Weights of a small transformer language model.
Size: 19 layers, width 192, 3 heads of 64 (1 for keys and values), MLP 768 ReLU, vocabulary 8192, 10.6M parameters.
Training: a variant of SOAP for these matrices, 716M tokens, 5462 steps.
Each number is 50 + 12 x the weight over its row's rms, rounded and kept within 0 to 99. Layers, rows and columns count from 0. The size before them is the row's rms in percent of the matrix's.

# layer 12 attention output (transposed), 192x192, rms 0.163, rows 58-63,122-127,185-191, columns 96-143
112:43 53 59 55 55 59 57 55 40 59 69 51 39 59 45 46 24 45 38 64 43 36 74 53 47 47 37 50 30 56 29 49 66 47 61 53 44 60 44 73 48 59 66 38 74 62 58 46
099:34 61 48 41 57 45 18 52 41 44 54 76 47 52 44 49 42 49 61 39 24 61 61 38 57 43 34 46 39 74 36 52 49 75 68 49 62 53 69 49 55 54 34 49 40 31 52 57
116:36 33 39 21 74 37 64 33 58 59 43 47 30 47 51 44 38 32 40 35 48 53 39 36 61 49 50 59 63 36 45 53 43 44 64 59 40 54 32 38 63 21 64 55 53 42 48 34
129:57 35 68 43 10 61 56 52 40 72 32 56 71 71 34 43 57 43 58 63 69 43 52 47 38 63 56 48 35 70 53 35 50 44 48 32 54 34 51 64 51 53 52 38 74 43 45 46
117:55 61 57 54 45 51 42 28 54 60 46 50 55 54 46 47 48 38 54 57 50 52 60 55 55 39 49 64 35 30 59 78 59 62 62 60 53 53 27 52 46 63 52 49 20 41 58 23
124:40 53 40 49 51 50 26 49 55 56 46 59 65 62 30 44 37 54 29 48 53 37 53 28 46 53 60 56 29 40 36 53 21 41 59 37 77 38 62 61 29 37 40 49 39 42 49 58
094:38 40 36 50 57 51 59 63 70 50 32 58 51 33 60 64 45 41 49 36 45 36 60 34 60 65 47 45 78 39 29 52 36 68 59 66 51 64 30 38 44 72 62 65 40 52 69 50
080:71 39 68 53 46 42 72 45 50 54 55 42 51 61 45 46 47 44 52 72 59 63 53 58 38 54 70 61 41 51 67 54 57 49 46 41 30 52 41 56 56 51 72 18 46 50 78 48
082:36 64 32 57 39 47 45 28 43 44 39 42 45 37 46 20 54 49 47 27 40 42 60 75 50 41 80 39 32 47 64 56 47 68 22 52 51 29 43 31 41 52 51 41 65 37 64 82
083:54 72 53 43 75 45 43 35 58 40 43 53 46 47 81 54 76 57 57 51 53 46 61 53 55 42 69 32 39 44 51 54 56 49 26 47 35 39 51 38 22 59 60 46 53 44 45 66
079:46 43 56 44 48 50 59 59 59 37 37 30 42 35 46 70 30 56 59 56 53 54 48 51 38 26 47 35 41 56 45 55 50 27 49 57 48 31 47 52 39 39 23 64 54 53 54 68
071:44 44 30 38 43 60 61 28 65 53 42 55 35 64 34 53 61 60 60 50 45 60 44 65 53 65 40 57 50 61 44 59 56 53 47 36 35 90 42 56 72 85 71 65 53 56 29 49
107:44 34 54 38 50 36 45 56 38 20 45 45 61 66 63 70 61 26 43 51 45 52 38 55 54 66 56 45 42 56 64 27 56 52 59 45 40 50 56 32 39 45 49 59 60 43 34 58
097:57 48 64 29 47 62 42 58 30 46 44 29 45 55 44 49 59 68 50 72 62 53 37 54 55 45 58 74 43 53 72 45 46 42 55 37 55 49 32 33 59 51 44 49 49 40 38 39
107:53 50 52 44 44 60 48 51 35 54 51 37 42 48 68 49 48 35 58 51 58 59 54 52 48 39 65 49 60 62 69 37 35 46 52 41 58 29 58 27 42 29 32 55 42 51 28 27
099:38 35 65 54 62 44 58 55 39 51 62 64 71 49 57 74 46 32 39 55 37 42 42 42 56 47 43 47 36 55 33 27 67 53 55 66 47 53 59 79 51 43 49 57 65 51 34 37
088:36 43 63 53 48 69 55 34 19 56 69 26 69 43 42 41 48 59 53 57 34 64 45 49 54 44 49 68 49 61 64 50 60 41 48 55 53 47 65 54 53 29 38 43 30 56 47 56
094:58 84 48 59 47 44 54 58 54 40 59 64 50 38 56 49 61 57 42 44 47 46 57 40 57 68 64 65 62 52 48 55 33 60 63 28 50 72 60 58 48 45 37 32 55 56 56 57
094:40 48 53 42 45 50 63 75 47 49 43 51 52 34 42 28 42 62 68 44 40 52 61 38 46 35 40 39 55 68 30 39 66 32 72 63 56 31 44 55 41 39 74 52 55 57 41 62
# layer 12 attention value, 64x192, rms 0.163, rows 58-63, columns 96-143
098:42 52 59 55 34 64 55 39 38 48 32 47 38 57 41 55 48 65 40 72 45 51 63 31 40 56 53 50 58 52 62 40 48 34 60 54 35 58 56 65 51 42 71 51 35 64 47 42
092:44 49 35 69 54 48 55 40 49 48 60 51 59 52 59 60 50 40 48 38 35 32 54 56 49 31 44 53 50 56 40 45 39 42 55 67 47 42 46 42 65 46 42 46 58 44 77 56
098:58 40 28 35 54 46 47 64 68 59 35 55 61 50 75 54 57 34 61 54 52 69 51 57 49 48 30 53 71 46 46 43 69 37 33 50 58 45 57 35 43 29 67 62 52 50 49 37
106:29 62 44 32 25 38 58 50 29 54 44 43 63 47 51 31 27 57 57 51 28 46 56 49 62 43 54 54 54 66 70 33 53 51 72 53 58 45 36 51 50 39 47 54 36 52 37 50
096:51 69 60 55 67 30 60 44 55 52 32 50 46 72 56 28 52 43 44 47 38 52 48 58 65 60 54 84 32 52 38 65 41 59 41 69 37 48 53 60 77 23 59 45 28 50 59 54
100:52 70 41 37 57 40 52 55 60 45 59 58 61 51 41 34 43 67 27 61 53 34 53 50 45 60 45 50 43 50 46 39 48 40 50 76 73 48 30 43 45 36 61 41 19 53 62 72
# layer 12 MLP up, 768x192, rms 0.163, rows 0-21, columns 96-143
101:51 67 60 41 63 69 37 69 33 55 54 55 41 45 61 61 54 31 51 67 48 39 35 25 46 56 29 17 72 51 54 55 19 28 36 38 47 56 60 60 39 60 25 40 47 46 21 41
103:50 64 37 62 41 49 48 54 47 53 64 50 51 51 61 60 55 39 42 43 56 17 43 50 57 53 51 59 49 25 57 21 41 52 35 52 28 39 47 60 42 57 65 45 61 58 55 54
102:27 57 42 56 54 41 45 46 57 31 51 45 40 69 56 31 56 42 52 64 50 47 26 48 49 57 59 35 46 30 45 29 25 56 32 48 46 49 61 29 35 45 33 52 63 44 59 31
099:66 58 42 46 55 43 55 76 43 16 45 31 62 43 22 38 47 43 73 45 46 40 65 59 67 55 57 59 50 43 60 81 49 66 61 51 69 34 48 56 46 77 37 57 41 45 39 42
096:50 61 64 35 59 39 42 58 47 49 64 43 56 61 43 47 44 45 45 33 53 60 50 47 48 56 36 37 38 41 52 51 65 31 39 57 69 70 76 41 60 54 42 44 77 62 49 26
111:45 61 43 31 50 41 45 68 68 44 40 55 55 56 48 41 29 50 58 49 56 58 47 39 53 64 46 56 70 40 45 70 45 47 55 26 46 43 65 38 53 68 65 46 51 40 63 59
104:67 40 47 30 49 64 37 52 65 56 66 14 48 37 58 63 56 51 55 44 38 39 39 49 69 57 42 60 53 28 47 34 63 71 45 55 49 41 44 50 52 34 75 52 38 36 47 38
098:67 38 60 54 69 46 64 43 55 58 45 59 56 27 65 54 53 53 43 56 51 58 36 44 60 43 55 52 60 32 55 58 40 65 39 49 53 53 54 44 47 41 58 44 45 23 50 65
092:52 29 61 39 53 44 54 61 46 44 33 61 50 37 48 61 46 54 70 48 28 54 30 55 49 58 58 41 55 41 53 38 64 59 51 49 54 48 63 36 53 58 49 71 43 47 49 55
099:58 56 41 40 70 53 49 46 58 48 68 61 72 42 45 64 36 29 41 50 23 36 62 62 53 47 56 45 39 46 33 38 45 49 50 45 43 42 35 52 49 60 54 54 43 66 35 55
104:59 48 49 44 39 55 24 30 49 62 59 31 48 68 51 52 52 41 55 66 41 45 55 36 49 39 58 63 35 71 43 43 66 53 54 65 50 44 37 42 37 74 56 42 69 48 61 50
101:49 35 52 58 51 44 65 68 41 44 42 66 40 45 55 67 67 32 40 43 63 45 50 56 36 63 59 60 54 41 26 39 30 37 37 35 45 47 57 41 15 24 55 72 53 34 42 76
090:54 48 53 41 56 52 33 56 41 32 48 70 64 48 41 64 57 33 40 35 57 42 56 60 44 47 67 64 51 48 57 64 57 76 46 47 54 46 57 60 57 14 52 56 56 50 43 36
107:40 51 60 38 58 47 62 51 35 49 53 42 74 70 35 44 61 36 54 69 51 32 29 60 50 42 47 81 49 38 38 45 64 38 51 66 60 55 57 39 61 53 52 68 51 54 50 55
083:58 40 60 31 46 76 58 46 58 58 50 52 58 62 46 48 50 40 46 71 46 41 78 38 41 52 55 51 35 34 35 55 50 63 58 66 50 60 39 80 55 52 39 43 51 50 32 51
109:50 43 31 45 44 58 50 31 48 53 44 43 53 67 56 44 41 49 47 66 79 62 57 26 61 70 74 53 49 47 55 29 53 48 27 49 31 59 51 60 34 65 50 40 47 39 71 65
106:34 52 43 61 51 48 37 68 39 48 59 36 56 28 53 44 46 29 27 43 39 52 38 46 58 48 31 75 44 61 62 54 72 45 46 46 43 34 59 76 48 37 30 54 57 49 56 64
104:48 45 58 42 39 41 77 65 59 70 68 49 46 48 62 58 45 25 40 47 57 52 50 55 57 55 50 52 26 64 60 55 50 36 61 56 48 46 56 23 51 61 42 66 60 53 52 66
099:75 37 44 52 40 64 38 58 55 24 50 60 55 45 58 48 59 41 38 41 42 49 41 54 57 49 54 67 34 55 56 51 30 38 64 35 57 36 50 32 49 49 25 42 37 54 61 36
103:50 60 51 64 40 54 41 37 42 69 62 61 52 51 57 37 61 44 52 51 50 35 45 41 35 73 78 57 47 60 62 23 41 39 22 60 34 36 62 43 43 47 63 38 53 50 52 59
103:43 30 49 68 46 28 47 39 34 50 35 45 47 59 36 32 30 61 59 46 44 58 48 56 63 48 50 31 63 40 58 66 43 51 57 38 50 52 65 58 55 72 49 46 29 63 39 54
102:60 39 44 42 50 56 83 58 64 32 36 54 49 42 50 41 53 69 43 69 44 41 54 61 37 38 67 52 42 50 43 59 35 46 42 45 25 63 49 73 52 45 73 55 51 44 54 53
# layer 12 MLP down (transposed), 768x192, rms 0.165, rows 0-20, columns 96-143
095:26 44 45 36 36 44 46 45 51 55 47 54 43 49 43 44 47 53 69 30 45 35 69 51 60 41 57 62 45 48 37 41 40 61 64 31 47 59 34 22 38 54 67 52 42 51 49 31
099:57 24 45 72 38 42 40 35 49 52 73 46 33 50 66 53 31 62 61 39 62 60 44 49 30 61 61 56 48 32 53 40 41 35 36 47 40 60 57 62 48 70 42 55 64 62 65 54
100:70 66 51 29 49 54 38 58 57 60 61 69 37 54 30 74 79 50 47 63 40 46 54 49 51 60 57 58 67 59 47 84 43 52 48 40 63 24 44 50 65 66 66 51 40 52 41 51
118:49 54 53 32 06 35 47 38 71 51 48 33 72 59 56 46 49 47 47 50 31 33 60 45 61 55 35 39 58 48 38 77 35 65 36 58 65 50 66 44 46 50 53 35 36 38 54 44
101:72 66 70 70 50 51 42 48 34 29 45 40 47 50 64 53 45 41 29 69 54 60 38 73 34 38 60 49 44 47 47 54 51 43 68 59 50 42 59 53 28 46 67 56 41 31 37 36
113:55 38 41 46 31 60 45 52 34 62 37 63 59 59 54 63 71 47 51 61 50 55 59 65 58 49 53 61 64 39 55 47 41 56 51 38 53 53 39 52 55 46 65 43 46 51 46 33
108:36 55 48 54 45 67 43 30 36 56 56 42 34 51 48 42 42 56 62 44 57 46 22 46 70 52 30 40 65 62 37 56 42 38 42 50 43 68 39 47 42 61 45 44 53 51 57 54
093:46 59 41 42 35 43 51 56 52 49 64 53 52 44 50 32 41 69 56 47 52 32 51 40 55 30 39 40 44 61 29 37 53 44 62 53 41 38 56 35 34 35 39 35 54 71 53 58
107:60 61 54 32 31 41 38 43 56 74 53 61 48 25 51 49 56 46 35 60 60 52 50 60 51 46 45 60 56 58 82 49 43 46 52 26 46 52 48 56 61 26 53 42 36 49 58 56
112:66 51 55 54 43 60 37 67 51 52 63 57 32 48 45 58 57 63 42 41 58 75 57 45 30 29 47 54 55 58 52 41 70 61 55 50 67 60 32 62 53 49 26 50 49 52 64 53
114:59 58 52 36 40 54 64 51 52 58 67 40 36 56 58 55 56 37 52 50 58 31 36 56 47 35 42 50 64 57 36 75 46 55 60 32 51 42 48 49 48 51 59 65 64 42 42 46
082:62 55 55 38 27 39 53 59 55 62 70 42 46 46 54 55 36 25 47 64 44 24 55 66 49 59 45 74 59 58 58 39 62 49 79 47 47 52 46 59 57 57 61 46 67 50 44 26
098:55 22 45 62 40 60 56 23 41 77 53 49 63 37 64 62 34 54 48 45 59 57 51 71 39 50 69 64 68 57 61 30 85 62 43 53 32 41 37 85 25 47 71 42 59 44 47 59
104:57 40 55 60 50 54 49 49 73 57 54 46 45 45 50 35 44 77 30 65 76 45 50 50 50 51 43 45 50 54 40 60 49 30 28 55 56 24 61 31 50 48 77 39 46 46 53 56
082:31 36 59 66 44 61 78 53 51 59 36 41 39 40 57 50 32 56 37 44 65 39 58 47 62 56 41 30 43 50 61 53 55 35 42 56 48 53 44 47 52 56 32 67 56 55 46 41
091:63 55 56 31 36 42 37 48 50 67 35 35 54 76 34 48 54 27 59 38 39 49 48 42 54 60 54 55 48 40 64 60 57 37 52 37 41 45 50 55 45 50 42 49 28 54 52 46
104:55 49 39 53 62 47 59 62 50 69 31 62 41 50 40 53 61 70 52 27 60 49 61 47 56 43 62 34 49 63 33 68 50 55 78 45 36 57 46 44 37 78 66 46 39 50 38 13
108:52 68 67 63 53 60 42 62 65 41 66 61 40 47 52 41 48 63 54 76 52 52 55 65 50 59 32 33 53 29 42 54 60 42 51 36 65 47 49 47 46 54 36 61 36 47 54 60
112:57 46 35 56 56 46 56 63 29 37 68 53 45 39 47 55 35 40 57 47 38 49 57 54 32 46 55 52 45 49 60 41 14 37 57 36 47 52 59 39 71 48 46 57 38 71 47 69
100:67 35 60 54 47 47 28 51 55 58 58 66 50 40 61 45 58 45 46 58 57 65 54 54 71 39 69 64 49 33 66 29 34 53 68 48 52 57 57 20 72 45 74 48 62 43 53 64
103:71 65 43 55 40 32 68 29 39 42 42 49 48 46 47 49 50 44 50 35 33 29 41 76 57 63 53 41 51 45 60 65 39 46 36 56 49 43 75 57 54 52 36 64 58 66 53 31